Part of a small language model's weights: 2 heads of 32.
Each number is 200 + 40 x the weight over its row's rms, rounded and kept within 0 to 999. Layers, rows and columns count from 0. The size before them is the row's rms in percent of the matrix's.

# layer 10 attention value, 64x96, rms 0.0933, rows 9-31, columns 0-95
106,180,206,202,205,133,217,135,277,186,242,263,188,202,289,164,165,190,249,113,188,176,187,193,284,218,252,223,219,195,186,218,196,177,178,212,190,256,135,223,228,211,171,191,165,162,162,226,183,235,162,275,255,181,200,125,108,261,221,151,198,187,173,181,141,267,206,108,211,241,192,212,186,170,193,158,239,205,236,232,149,238,237,250,234,230,212,270,226,236,200,176,193,195,268,205,157
087,288,163,214,175,231,224,218,226,263,154,157,194,158,118,284,134,267,202,194,194,193,202,197,194,147,177,201,282,217,209,207,195,147,142,224,254,125,206,245,240,166,221,236,194,268,232,230,223,94,209,217,189,180,188,211,230,152,193,249,205,167,295,163,187,177,168,178,200,249,157,175,175,214,178,213,257,221,210,175,152,236,197,161,226,200,278,148,206,226,171,128,192,226,188,188,134
093,222,260,252,176,245,200,214,134,198,131,186,155,223,143,203,165,151,226,163,179,206,172,161,92,213,219,277,238,254,198,178,275,121,249,162,199,248,177,161,176,169,227,113,155,194,209,177,166,255,177,245,141,206,167,185,229,222,192,201,202,216,182,197,192,235,181,190,216,177,197,193,152,209,219,268,211,243,93,177,173,136,215,171,154,206,207,234,183,261,117,198,265,218,247,181,217
096,185,113,191,247,261,170,172,197,273,173,196,274,224,220,316,169,227,205,159,157,241,206,173,205,183,163,207,233,207,211,187,154,120,216,164,234,136,190,205,222,137,215,177,128,177,191,124,197,206,166,217,158,211,172,133,164,147,199,153,124,234,155,161,153,219,169,137,274,157,178,124,201,185,185,228,141,171,163,177,235,225,161,229,239,258,169,201,181,195,202,216,211,241,173,242,197
096,214,221,131,176,138,268,219,214,185,155,187,183,156,269,173,162,150,158,182,204,240,186,166,202,231,252,200,228,226,160,189,177,138,139,141,249,190,151,198,172,192,176,269,158,208,160,234,257,266,217,254,110,229,251,173,187,212,183,229,226,160,151,98,152,257,173,170,195,225,221,181,209,164,211,228,199,170,148,212,182,242,205,118,177,191,262,170,196,271,163,193,256,273,203,201,243
100,247,125,140,180,251,273,154,195,147,189,141,274,211,167,216,172,138,161,195,120,229,144,218,126,131,144,163,180,159,182,162,181,272,169,191,248,266,165,171,198,184,141,236,192,216,167,215,184,187,219,108,267,217,198,174,182,190,177,243,204,198,144,271,180,223,158,265,206,215,211,175,171,283,212,203,202,199,224,232,203,282,147,185,181,197,189,186,210,231,226,150,228,223,230,229,208
084,230,208,145,200,249,174,230,152,258,156,157,219,164,207,201,158,215,141,163,239,248,154,170,222,121,222,151,165,170,200,124,265,280,233,209,205,181,199,255,192,238,171,174,214,196,190,168,234,224,225,238,210,145,134,227,228,194,223,188,245,226,230,255,164,232,172,138,168,256,149,253,178,167,214,224,213,141,190,208,232,170,186,259,206,163,158,275,119,148,170,196,217,173,226,224,81
105,286,179,218,209,252,270,163,186,180,174,186,269,190,209,236,226,249,229,134,188,184,155,200,222,142,163,174,259,146,155,151,218,241,149,235,254,192,207,260,199,221,186,197,222,201,155,280,236,198,208,282,219,153,190,102,185,266,195,224,232,214,246,250,134,151,193,180,177,175,237,188,226,141,267,112,214,243,169,199,215,194,279,206,199,257,179,204,194,202,164,229,250,178,240,202,160
107,207,239,207,114,199,220,255,179,203,273,185,183,144,258,191,162,164,172,167,215,269,173,303,260,252,155,216,182,228,134,229,198,247,181,167,155,140,206,251,144,286,144,168,203,152,194,252,200,246,186,126,182,136,183,193,155,240,159,226,196,186,155,223,169,197,138,194,158,172,184,255,235,223,196,195,253,138,155,231,191,179,189,262,177,232,145,243,195,197,186,214,232,179,174,141,172
124,225,209,312,153,237,233,105,157,153,183,173,179,254,141,231,222,206,181,234,130,236,195,253,166,169,181,255,247,112,205,224,211,208,233,161,147,235,287,203,271,240,181,213,263,212,197,214,210,262,178,191,182,198,229,191,264,215,179,201,219,224,154,179,200,174,170,184,253,122,180,143,253,202,124,174,177,285,193,237,188,212,200,203,224,234,207,207,201,163,213,243,180,169,208,143,137
106,133,169,214,219,153,305,126,220,233,204,175,245,295,178,257,206,187,156,206,252,159,261,241,203,250,166,179,248,175,219,257,188,202,249,273,248,119,126,214,203,261,232,244,226,190,209,200,197,200,219,162,171,147,215,218,196,237,198,214,166,211,141,223,204,205,243,158,281,290,226,267,165,226,216,155,225,164,241,218,178,257,182,221,216,202,204,237,214,253,234,187,216,190,139,189,203
094,260,166,200,159,237,181,245,253,281,177,169,189,156,196,177,205,258,205,243,219,226,159,163,322,205,148,165,237,211,163,198,223,262,169,240,161,212,100,246,186,183,211,261,242,231,198,257,208,191,242,173,237,160,185,202,103,239,217,199,195,147,147,192,225,198,161,217,193,198,202,251,119,191,218,269,213,160,136,203,114,159,174,193,168,170,212,269,211,208,205,231,166,247,172,205,186
097,187,145,206,158,292,187,168,249,150,159,231,117,239,207,253,204,266,131,204,208,231,260,237,214,221,203,209,214,168,231,158,174,133,227,159,197,194,144,164,167,91,221,203,158,187,170,191,189,207,194,281,171,236,175,153,189,265,139,230,184,175,247,217,177,111,215,186,213,114,172,245,153,199,232,200,196,233,157,213,161,214,219,130,227,126,163,165,220,230,172,198,209,206,229,240,245
099,205,226,199,185,193,222,166,312,183,225,218,160,222,266,259,185,263,228,155,193,192,188,230,238,181,234,158,274,180,201,160,203,271,261,211,170,233,218,204,166,236,237,145,246,187,187,139,145,187,194,260,174,168,223,175,126,279,267,165,186,237,183,182,150,213,232,158,278,205,104,233,267,167,198,162,184,215,285,148,187,159,170,218,185,210,153,255,189,201,231,210,214,148,192,227,183
093,270,178,167,212,206,182,176,178,139,227,222,202,255,146,196,258,182,229,184,229,208,117,181,137,277,185,241,191,242,238,222,130,208,259,224,195,179,143,155,232,168,193,212,192,250,197,137,244,255,196,126,249,223,230,229,238,209,262,209,219,122,170,171,206,187,174,218,200,226,199,231,113,196,208,210,176,172,166,257,254,271,229,195,158,133,142,154,212,218,238,192,147,216,132,143,260
088,194,211,197,178,166,177,187,302,244,186,242,205,216,229,249,243,218,215,145,150,152,185,244,237,255,298,176,252,217,239,175,278,185,187,262,172,199,187,149,232,258,192,192,266,117,151,139,245,227,144,219,212,239,162,157,186,163,214,251,222,167,191,244,154,193,227,195,283,153,144,218,170,200,178,231,213,230,252,170,244,125,224,207,222,230,175,205,251,265,215,216,167,173,205,133,199
102,289,271,228,251,249,180,222,210,118,233,226,209,155,160,154,216,190,280,179,183,264,219,135,200,229,222,191,207,235,135,208,191,186,224,153,195,174,172,204,159,204,274,254,251,178,219,157,142,211,258,107,275,239,179,186,254,224,240,142,230,169,162,147,260,206,253,162,196,166,240,209,168,187,160,213,201,225,214,214,165,262,203,223,218,200,241,197,208,211,266,195,91,201,201,200,214
098,139,177,258,229,149,221,258,253,155,202,259,194,218,198,173,228,186,226,162,216,223,269,215,179,253,163,229,164,193,172,195,185,231,165,162,226,196,211,221,191,213,234,166,150,174,259,206,224,219,139,195,232,275,234,137,198,233,226,220,212,270,206,126,128,178,169,35,178,155,195,214,185,141,222,151,142,175,206,181,166,232,181,155,156,153,205,236,191,203,208,176,144,153,159,219,140
104,251,262,188,124,189,177,174,201,173,237,122,166,138,208,196,202,183,268,218,161,157,190,218,242,175,193,209,190,191,170,217,191,253,164,182,272,207,191,133,311,216,205,212,209,218,219,197,344,216,181,167,134,206,149,154,161,218,223,187,226,190,225,142,192,167,194,223,160,208,156,222,305,188,204,163,197,260,173,194,288,218,220,217,169,192,155,256,207,143,161,208,233,256,215,199,198
100,207,192,191,182,221,150,148,224,209,210,262,175,145,208,118,251,182,219,156,197,178,129,182,195,184,191,267,157,194,225,182,156,219,175,226,144,216,137,205,215,244,145,156,276,134,173,148,124,193,244,160,200,200,125,233,102,250,281,198,209,173,172,229,225,207,233,145,211,215,192,217,262,221,168,199,121,215,168,271,210,177,194,225,178,156,147,202,241,130,228,196,170,196,158,152,149
101,224,236,225,228,163,263,185,131,293,174,159,227,264,179,201,226,249,186,234,233,188,247,265,191,178,184,210,243,88,230,179,195,183,180,150,169,201,240,160,193,280,207,254,149,206,219,179,159,292,255,138,266,169,165,230,245,246,123,223,218,202,179,202,177,206,157,231,225,214,209,204,196,173,168,221,283,135,255,229,216,277,244,203,233,208,215,175,180,190,209,158,165,231,166,159,212
096,215,197,143,273,210,157,229,214,220,214,179,218,190,186,184,145,221,201,241,231,215,219,161,225,186,226,226,185,267,221,177,184,159,215,282,163,284,206,194,206,162,236,241,142,159,248,197,208,210,257,187,165,296,207,222,241,193,197,138,293,223,249,219,131,300,175,97,196,226,204,233,211,231,300,232,224,161,171,195,225,189,250,232,179,117,225,225,205,190,176,254,219,208,192,154,218
105,276,284,149,224,249,119,246,197,224,198,221,213,183,215,139,191,168,273,199,147,164,211,159,146,204,217,234,165,259,178,206,182,210,219,185,168,180,237,219,206,179,132,181,244,240,275,179,192,201,203,211,212,223,218,287,215,142,141,219,190,185,137,178,156,189,174,127,184,276,177,265,252,162,215,215,209,207,173,206,223,169,141,281,219,155,140,213,177,145,200,190,230,276,147,140,205
# layer 10 attention output (transposed), 64x96, rms 0.164, rows 9-31, columns 0-95
104,178,130,190,158,242,176,231,168,180,164,206,146,198,143,248,160,189,195,172,167,201,211,218,208,229,200,222,185,219,170,212,234,158,276,205,214,230,206,193,198,181,276,293,178,137,257,168,258,246,191,187,174,231,199,199,223,202,271,246,87,263,183,284,219,198,268,262,241,196,208,139,167,193,220,175,61,146,217,215,233,227,216,214,162,197,198,211,239,223,218,165,221,162,210,148,230
092,226,260,279,254,216,211,195,194,82,274,195,223,209,186,190,183,149,180,233,208,167,277,116,208,235,253,128,101,152,202,227,290,176,177,228,157,205,202,151,151,172,140,135,195,181,193,203,171,223,237,222,198,226,195,146,247,201,220,227,210,228,175,233,209,193,147,207,156,144,225,212,157,203,188,221,207,212,179,169,263,186,165,190,203,205,188,202,132,227,159,246,149,196,289,182,244
098,242,164,183,186,176,198,181,239,162,221,237,219,164,239,262,266,212,202,229,248,200,245,235,189,193,163,143,199,168,207,150,231,161,178,237,141,143,168,189,260,162,134,262,221,268,280,200,176,227,203,151,215,244,184,159,230,116,142,185,220,145,182,128,143,183,154,211,268,237,220,222,169,228,191,179,154,260,201,163,179,250,201,246,159,146,201,137,158,248,226,183,151,272,262,188,220
101,216,127,108,172,181,198,175,191,166,192,276,173,168,246,122,189,190,195,222,290,162,219,160,166,231,264,123,175,161,173,166,250,163,156,228,216,144,249,166,205,212,152,193,172,145,148,196,222,242,246,248,201,214,195,181,188,206,218,201,142,185,234,135,236,97,212,253,194,164,176,235,284,192,265,210,170,134,168,148,230,162,178,176,185,264,164,177,184,185,198,263,189,214,200,193,183
095,164,199,254,263,253,176,207,207,219,187,218,183,238,203,193,240,253,232,116,202,171,236,204,206,157,151,187,159,179,205,136,208,196,263,222,198,191,246,169,236,217,229,166,244,117,282,228,261,251,248,214,183,253,190,199,175,222,159,159,199,195,147,201,158,116,184,253,167,184,213,199,186,187,229,147,121,245,187,141,209,233,176,236,172,203,232,159,172,149,82,152,188,269,229,126,182
103,229,226,190,212,137,214,228,225,213,252,182,193,191,257,218,190,184,191,145,170,147,252,222,243,263,191,193,207,167,248,188,275,144,209,149,279,256,220,231,149,226,239,199,201,199,228,190,197,86,236,215,209,155,242,143,247,159,201,160,260,199,163,187,309,162,215,136,138,257,177,178,160,146,237,211,163,144,239,151,210,165,193,197,197,222,129,129,249,191,202,197,205,220,203,227,141
091,183,260,261,209,208,193,237,186,212,170,177,246,193,157,173,191,212,219,272,174,277,171,222,257,246,153,222,180,206,263,284,172,162,190,239,136,192,183,199,205,183,188,172,180,240,190,211,118,230,222,243,224,180,248,164,200,180,305,133,184,188,184,193,269,133,217,280,213,216,227,208,222,247,213,172,292,213,273,164,188,179,154,113,127,240,169,205,220,220,239,164,155,199,238,213,206
109,267,202,203,171,140,148,183,206,192,207,232,204,230,138,187,192,246,242,236,213,226,227,290,230,203,217,210,158,174,174,249,187,204,210,196,275,216,226,201,208,215,182,165,191,230,238,162,169,167,230,234,160,163,238,150,264,197,286,180,99,282,126,205,152,246,193,249,195,176,179,156,141,296,198,234,188,128,281,194,198,191,200,159,193,284,219,225,130,174,225,213,161,197,211,175,159
108,228,204,240,242,213,174,282,153,108,223,190,155,235,124,194,270,147,139,161,198,170,167,247,242,149,216,236,196,168,191,198,157,170,230,268,232,253,186,163,244,213,179,240,163,193,242,258,204,191,176,232,279,160,215,239,225,139,213,207,222,241,214,194,154,226,255,201,221,208,219,117,232,163,152,195,150,137,260,212,171,142,242,143,197,185,235,213,260,190,240,240,248,251,177,226,149
119,278,182,139,193,194,208,217,285,161,184,186,190,156,196,206,149,246,245,105,223,191,228,227,227,212,194,252,177,205,151,225,190,308,135,246,229,235,115,284,159,220,170,228,134,208,223,239,130,193,261,222,199,181,165,200,183,115,217,210,196,169,170,213,200,251,226,183,241,151,204,206,219,165,223,224,190,176,241,227,167,167,252,210,192,159,139,223,217,207,197,243,198,232,265,289,158
099,237,196,157,198,193,203,255,230,216,170,229,228,127,161,137,184,156,237,175,221,282,232,171,169,191,257,224,207,259,176,219,203,167,252,209,171,258,266,178,178,176,243,204,227,182,189,168,251,186,191,214,221,242,208,190,248,201,270,193,230,215,245,161,221,300,251,196,167,235,247,113,242,196,227,247,180,176,269,206,279,141,106,271,283,185,184,187,233,172,175,196,231,195,263,206,179
095,143,254,224,193,191,189,253,229,166,189,254,164,224,227,193,223,193,182,179,175,214,217,217,174,168,236,189,149,190,131,303,194,133,237,202,196,243,204,177,278,269,210,187,231,76,219,220,140,164,178,275,312,193,236,185,278,231,170,194,196,184,173,193,198,172,185,214,185,233,217,223,115,186,265,216,183,210,229,210,300,234,220,228,195,193,217,231,232,211,230,167,143,194,164,163,245
099,225,176,226,190,148,317,192,242,251,249,285,165,216,209,200,184,263,174,174,182,165,216,178,192,242,167,134,190,239,215,180,223,169,222,242,212,233,275,214,213,227,158,209,214,114,257,218,151,221,159,198,230,238,146,170,201,224,174,167,115,166,127,180,226,218,174,176,182,232,209,140,235,230,209,212,177,214,239,192,157,179,169,203,160,240,290,248,138,164,146,214,108,150,191,226,164
103,186,169,199,163,228,129,262,188,227,135,227,227,211,159,135,229,144,275,200,168,186,252,198,236,189,215,263,199,250,193,316,240,173,260,199,254,153,272,264,175,131,181,221,213,223,190,153,244,228,161,235,200,185,220,191,259,171,190,183,128,203,252,200,251,237,239,221,203,238,216,208,206,225,147,175,233,152,169,253,182,237,218,165,160,176,275,256,261,171,218,203,164,193,261,221,241
094,110,212,197,215,251,201,233,254,181,178,204,165,162,295,211,221,271,206,222,181,176,226,236,282,220,194,230,169,182,192,218,200,167,164,189,120,254,186,209,123,248,146,244,184,146,178,189,219,165,156,168,191,149,215,145,177,164,157,173,220,218,166,91,227,209,191,177,180,251,156,170,277,116,197,172,159,194,176,142,201,217,180,223,258,225,206,234,220,171,169,199,290,200,129,206,167
097,238,217,178,170,277,164,156,175,217,242,186,162,258,132,194,275,211,224,211,211,243,224,186,220,225,156,209,238,290,131,224,255,239,240,227,218,248,147,196,186,113,112,172,141,162,193,193,184,226,235,176,178,169,171,199,221,227,238,165,188,212,226,202,288,223,171,203,219,257,202,275,221,113,168,166,149,157,245,191,204,217,239,246,161,238,230,191,163,208,275,197,228,183,252,192,266
099,131,152,199,170,236,216,211,192,161,171,173,228,241,209,277,271,161,229,247,180,231,205,235,223,259,192,186,225,255,224,224,216,191,155,164,194,148,174,175,240,266,178,230,164,153,183,201,194,159,134,242,183,178,244,236,172,210,181,248,190,121,186,142,209,211,235,257,203,196,169,183,94,195,299,206,123,205,169,279,212,195,224,269,215,187,187,260,223,202,132,186,251,285,233,221,226
102,220,188,191,187,225,188,154,182,217,231,233,214,168,177,185,166,196,163,176,140,225,188,166,247,196,236,216,160,261,142,194,200,104,146,250,148,149,173,174,207,297,209,253,207,191,224,142,257,240,180,224,163,212,198,243,217,194,207,172,198,183,170,224,178,227,238,240,250,202,159,181,184,171,149,282,205,185,232,185,152,208,242,182,236,158,329,146,208,283,106,240,259,242,248,198,160
103,230,168,241,200,218,145,241,139,172,138,209,188,238,287,249,163,224,243,158,288,289,273,184,195,211,206,242,190,203,265,220,225,213,272,214,187,189,128,198,165,187,214,169,211,124,153,245,143,175,127,158,93,164,190,222,264,162,160,179,225,240,207,218,146,191,224,236,217,186,147,183,210,179,198,154,205,183,203,187,219,123,263,178,205,181,265,173,218,188,216,215,149,185,189,226,173
105,201,167,211,164,253,224,233,214,186,184,163,158,225,267,248,175,185,240,279,143,206,164,178,265,177,205,192,210,174,148,241,188,248,268,167,272,236,140,142,209,234,198,218,161,153,158,179,220,263,174,184,227,189,225,168,183,104,181,118,170,205,203,212,253,224,201,221,249,187,170,189,202,170,195,199,204,116,221,191,218,212,175,273,222,188,253,231,302,235,274,131,201,149,184,257,158
098,210,190,216,237,179,200,263,229,190,178,223,216,217,234,201,133,219,154,205,186,202,218,259,242,242,169,140,171,262,74,140,158,224,223,200,162,245,209,208,159,146,242,199,146,218,188,252,217,121,211,186,204,196,154,212,206,194,241,207,278,154,110,172,259,221,208,235,147,184,280,213,203,261,221,247,159,263,194,196,186,111,185,160,208,209,152,195,237,133,219,178,285,182,209,189,194
107,130,229,312,260,181,261,89,178,231,139,227,155,181,161,159,149,197,193,211,243,249,169,223,182,211,178,206,218,215,198,167,187,146,186,195,161,190,196,178,192,178,236,193,160,240,249,266,213,212,211,277,203,150,246,154,181,238,204,251,194,156,206,170,201,226,147,250,220,165,247,220,215,202,208,180,204,208,174,162,162,302,206,275,178,220,255,177,173,171,282,153,128,148,196,181,171
107,130,179,258,199,242,238,173,150,219,193,141,147,165,253,213,150,192,213,227,241,150,194,248,148,185,205,257,220,155,160,215,148,194,186,146,179,172,170,180,187,228,120,155,172,235,215,184,203,237,146,198,150,182,250,192,210,177,191,229,302,128,176,148,224,214,160,272,208,146,193,216,293,235,175,104,238,148,178,201,224,222,198,143,122,158,216,191,235,214,172,159,234,150,185,232,212
# layer 10 attention query, 64x96, rms 0.104, rows 32-45, columns 0-95
084,236,131,158,236,206,213,255,220,199,197,234,171,126,164,208,241,228,178,222,224,249,234,184,158,160,215,198,245,234,193,208,218,206,297,218,234,212,270,228,196,253,196,137,249,169,206,180,185,149,209,155,205,241,217,188,232,212,214,243,237,279,263,225,227,125,160,186,201,224,157,212,206,215,241,123,266,255,190,186,231,274,185,242,191,227,189,268,166,197,224,246,103,169,167,187,306
085,232,191,143,193,127,216,257,196,160,239,179,209,136,192,173,258,186,157,216,138,190,215,198,205,221,209,213,215,207,148,233,214,183,148,171,254,193,191,207,202,228,172,209,232,170,193,134,222,183,221,123,151,194,226,187,201,190,265,262,238,233,259,228,107,168,265,134,204,243,237,246,177,208,186,296,218,286,224,172,173,269,206,218,197,231,232,308,214,222,156,189,154,208,208,225,296
064,247,297,247,230,197,211,151,235,138,217,164,139,182,293,216,225,243,167,161,144,245,211,221,181,177,245,233,258,191,256,110,215,180,161,158,220,210,217,260,227,247,259,210,188,244,184,159,239,158,138,205,232,147,206,206,192,177,192,157,226,218,223,115,201,248,155,154,171,255,132,147,248,189,226,191,203,219,146,135,209,178,216,226,245,222,170,141,237,245,210,184,188,182,188,270,182
073,206,271,217,156,130,250,181,174,203,140,253,145,224,286,172,147,249,214,178,166,165,189,201,113,182,214,164,198,165,163,199,267,184,237,202,166,229,186,192,152,194,182,228,160,250,247,249,194,199,207,158,151,189,193,227,247,179,209,190,133,167,200,235,220,246,208,215,225,179,205,149,271,281,140,224,188,120,190,207,185,164,244,142,127,130,248,139,169,152,221,181,248,201,185,248,149
091,181,229,216,268,265,204,168,233,210,196,196,191,208,252,240,305,154,154,282,157,221,159,141,218,178,195,205,231,207,203,204,221,196,171,198,180,171,246,289,218,198,159,198,282,209,183,203,160,158,195,148,262,176,209,199,241,271,244,255,225,161,267,188,212,219,129,195,148,212,190,171,242,195,210,192,185,202,162,188,148,248,243,218,209,219,227,220,122,281,271,184,154,134,203,188,290
084,223,254,203,150,186,197,201,164,194,204,227,197,297,178,193,151,243,226,169,143,152,227,218,147,198,235,177,136,160,241,234,221,205,207,155,148,200,184,152,186,197,160,236,192,212,240,293,210,184,204,205,200,157,157,223,233,116,123,193,163,183,152,261,182,200,273,245,213,149,224,93,226,215,190,179,175,187,214,209,200,99,190,162,190,194,208,189,234,186,170,255,318,229,225,254,163
089,223,195,174,168,104,156,254,191,205,165,157,142,263,240,202,98,266,298,197,147,174,273,206,232,185,173,150,174,173,240,185,222,246,243,218,203,167,190,133,215,205,244,241,158,216,224,229,259,190,206,239,136,168,164,179,201,84,192,196,202,203,230,223,189,207,225,233,236,187,197,173,221,208,142,151,201,203,267,141,135,163,216,140,196,192,219,187,187,159,154,181,234,235,169,240,157
096,168,277,164,226,246,263,147,259,169,173,197,172,173,212,183,300,150,130,226,223,237,169,200,213,228,212,223,231,277,236,160,142,266,216,193,187,217,188,215,213,163,269,209,198,237,219,239,209,153,156,134,244,230,180,191,180,251,268,233,203,174,241,192,197,154,229,202,176,209,158,253,188,208,249,193,167,153,146,293,271,250,184,218,184,193,216,227,225,245,193,236,152,131,154,219,277
115,134,197,259,238,270,222,157,92,173,254,188,254,189,198,183,274,170,197,205,213,195,144,165,191,177,172,243,195,245,161,231,188,146,136,202,141,170,224,242,214,210,170,147,255,176,164,160,200,156,160,194,244,174,291,193,161,251,220,236,252,196,203,154,181,203,138,211,238,269,225,189,193,161,236,226,219,188,180,191,170,254,236,248,225,219,171,236,188,299,237,143,200,177,222,131,257
103,192,237,219,219,261,205,145,160,206,185,225,176,233,192,213,292,172,199,237,200,138,132,175,223,211,210,219,318,229,230,198,192,213,327,215,257,244,194,249,136,172,225,220,191,197,184,243,183,227,202,205,232,246,179,241,182,294,175,200,178,213,231,170,259,262,229,148,166,178,209,228,277,160,213,241,227,175,157,227,282,221,216,216,225,207,240,176,196,106,203,214,188,198,150,156,242
110,217,177,181,196,212,254,250,181,140,204,234,166,262,211,323,174,251,203,186,190,144,288,194,216,107,170,199,260,177,295,233,204,205,197,176,210,226,162,183,258,220,235,154,155,238,201,214,146,200,253,148,227,211,155,239,181,177,162,237,214,229,129,178,161,286,177,187,188,171,201,214,127,199,206,201,183,251,234,203,184,180,219,245,271,205,219,125,243,205,166,128,189,230,180,192,157
101,141,204,164,153,208,218,233,231,184,243,177,188,250,271,117,168,124,155,221,239,186,215,205,254,142,222,185,182,168,167,178,250,275,154,200,224,118,113,207,212,273,139,229,134,228,178,200,206,158,192,232,303,166,215,193,167,216,207,182,229,153,142,206,139,216,201,213,243,153,161,165,232,248,249,255,215,182,183,176,183,218,184,150,240,174,256,220,268,197,158,206,246,160,179,234,198
123,188,141,185,249,283,215,187,128,186,213,172,240,220,208,256,207,197,203,162,202,198,232,168,173,163,212,229,307,118,209,255,208,209,215,211,179,231,197,166,186,240,184,222,172,138,206,214,113,258,184,168,186,235,248,220,189,160,139,210,166,248,242,170,308,228,218,212,262,175,211,142,226,143,194,215,211,182,190,213,174,157,173,223,156,161,279,221,292,249,184,205,283,223,213,258,194
103,193,128,172,193,198,179,147,271,194,236,203,206,215,202,267,171,176,241,220,169,202,227,157,137,212,97,247,241,230,222,277,246,201,223,211,205,240,213,187,268,225,135,221,205,199,166,159,110,233,247,160,175,243,187,183,259,221,184,163,185,185,150,206,211,179,190,196,246,195,189,169,170,249,217,211,83,233,292,212,201,231,167,208,203,173,267,221,150,236,203,187,188,227,80,189,195
# layer 10 attention key, 64x96, rms 0.108, rows 32-44, columns 0-95
070,170,235,180,212,205,152,197,260,170,134,216,210,232,193,213,213,204,232,196,131,160,175,267,194,215,224,134,149,131,205,179,227,199,193,142,179,162,253,173,159,196,225,217,220,259,213,287,237,277,115,232,210,218,247,167,134,157,205,180,231,189,205,190,215,165,217,261,131,220,227,225,154,251,195,252,258,215,168,259,277,98,155,213,150,164,240,205,126,203,203,264,197,200,211,211,218
085,151,204,173,247,265,196,128,139,134,249,235,222,238,175,244,191,188,140,150,172,157,143,261,188,131,218,184,145,153,169,166,235,186,181,149,168,126,212,126,196,145,175,160,271,253,129,192,169,272,231,267,248,190,183,252,232,170,231,168,219,206,180,207,208,251,207,197,165,180,150,137,167,163,192,164,239,197,171,146,217,183,167,224,165,204,235,165,179,205,250,238,177,208,267,242,214
066,225,236,236,155,208,154,195,228,200,139,113,185,217,148,268,201,174,258,191,220,203,199,216,186,195,229,207,201,164,128,179,178,216,199,296,169,155,147,233,198,154,232,207,208,178,231,195,230,207,161,177,159,194,218,217,285,242,177,218,156,183,209,181,185,249,291,281,175,240,292,112,206,212,199,235,193,126,159,240,241,246,169,194,156,157,137,214,177,125,193,172,180,220,137,146,176
081,164,126,198,253,224,212,281,143,265,237,236,223,243,241,165,221,201,222,265,194,201,214,137,268,217,177,244,246,280,219,211,193,137,181,231,226,164,187,192,253,269,266,188,164,160,184,153,218,156,250,218,237,188,178,214,152,187,161,152,181,218,149,190,160,237,111,163,248,144,243,220,212,212,181,121,169,212,239,202,176,164,193,230,211,220,160,193,320,199,236,196,146,214,204,214,197
097,164,260,236,107,130,153,172,204,173,211,157,163,236,207,223,148,187,177,175,232,173,164,187,217,214,160,178,157,97,220,175,184,144,216,200,132,123,132,156,206,196,237,300,234,230,210,278,218,198,229,215,186,215,151,204,182,212,226,232,180,250,240,139,221,179,253,259,178,243,151,121,151,208,241,171,203,110,149,191,252,196,226,219,193,150,212,178,206,210,205,244,197,215,249,198,171
080,185,137,246,257,229,240,161,165,231,199,246,239,173,251,183,205,222,207,178,192,213,186,136,207,174,177,179,285,193,231,201,233,231,259,230,198,188,294,286,130,231,189,147,179,172,125,121,166,197,244,185,271,184,222,220,121,240,255,210,212,197,148,187,172,218,127,189,174,166,255,249,182,199,247,164,186,129,210,215,216,211,242,160,210,232,198,197,224,194,221,125,115,175,139,209,222
075,268,217,303,168,181,168,257,216,243,185,239,274,215,155,205,184,195,264,215,166,238,188,202,148,184,197,181,228,201,176,179,206,196,196,257,165,210,231,246,194,212,175,192,253,220,168,160,203,293,200,266,202,172,153,230,165,235,215,220,149,214,188,120,214,199,226,259,224,240,198,277,184,208,215,299,237,147,278,240,175,185,186,190,242,199,196,175,183,126,196,164,109,175,111,158,217
120,196,279,221,158,229,148,162,229,210,199,202,247,152,133,184,209,184,259,159,211,260,126,211,181,147,226,213,191,171,177,156,214,151,235,259,158,166,187,259,137,139,212,182,250,205,181,190,227,201,228,216,233,123,176,246,218,249,246,223,163,224,264,173,245,208,198,206,193,251,172,257,269,201,246,253,239,94,234,176,234,215,232,206,241,198,214,178,168,171,235,231,139,181,156,146,289
099,195,225,214,166,187,256,193,123,157,167,197,228,176,249,234,246,177,157,135,193,140,193,179,282,244,162,152,279,224,225,200,213,108,216,257,226,164,192,221,182,188,160,185,160,148,155,249,253,194,203,184,203,123,174,211,151,186,191,228,181,191,265,233,236,279,234,105,140,229,174,180,231,180,217,176,127,156,171,161,233,177,141,209,250,182,166,178,208,210,256,233,230,210,162,206,127
121,244,129,191,194,271,245,211,197,183,169,202,226,189,241,188,222,117,229,196,245,195,206,153,192,211,220,195,224,268,260,203,235,136,255,208,211,227,259,303,222,173,214,268,170,142,180,224,179,242,203,150,246,277,169,220,285,181,253,236,161,216,217,172,237,220,181,254,253,138,156,274,200,187,144,210,186,234,236,270,209,187,265,208,231,121,152,249,193,198,191,202,196,181,162,168,171
100,195,240,174,273,140,173,92,111,192,224,222,204,187,129,231,173,213,220,140,222,170,254,133,183,167,153,208,236,202,216,147,153,180,109,188,149,171,202,150,199,152,230,235,248,159,203,310,249,183,216,147,219,183,189,203,220,178,175,189,238,214,230,201,227,168,185,133,156,165,130,203,188,186,176,161,208,261,271,255,216,226,172,207,203,190,177,179,216,160,210,186,243,273,145,167,193
108,151,199,142,185,210,269,190,232,271,242,143,273,294,224,190,169,265,192,238,198,172,205,153,214,189,173,240,230,165,163,93,192,199,174,168,206,144,253,205,203,162,184,180,203,236,201,159,179,175,266,226,207,173,214,201,247,199,190,224,211,187,202,165,137,118,169,169,236,132,158,105,254,229,240,270,161,200,228,213,169,208,184,260,126,195,175,184,257,152,245,193,144,189,178,186,185
136,187,191,141,118,263,199,198,138,133,211,173,236,192,276,203,185,168,212,97,235,156,167,187,253,193,155,166,210,152,172,233,204,94,242,231,180,137,204,178,202,186,220,109,180,197,178,233,175,249,156,225,192,177,131,183,169,222,196,146,185,259,277,217,246,173,262,259,201,204,166,172,211,154,220,192,185,196,184,267,223,150,251,235,216,183,207,249,277,252,212,188,202,177,198,228,171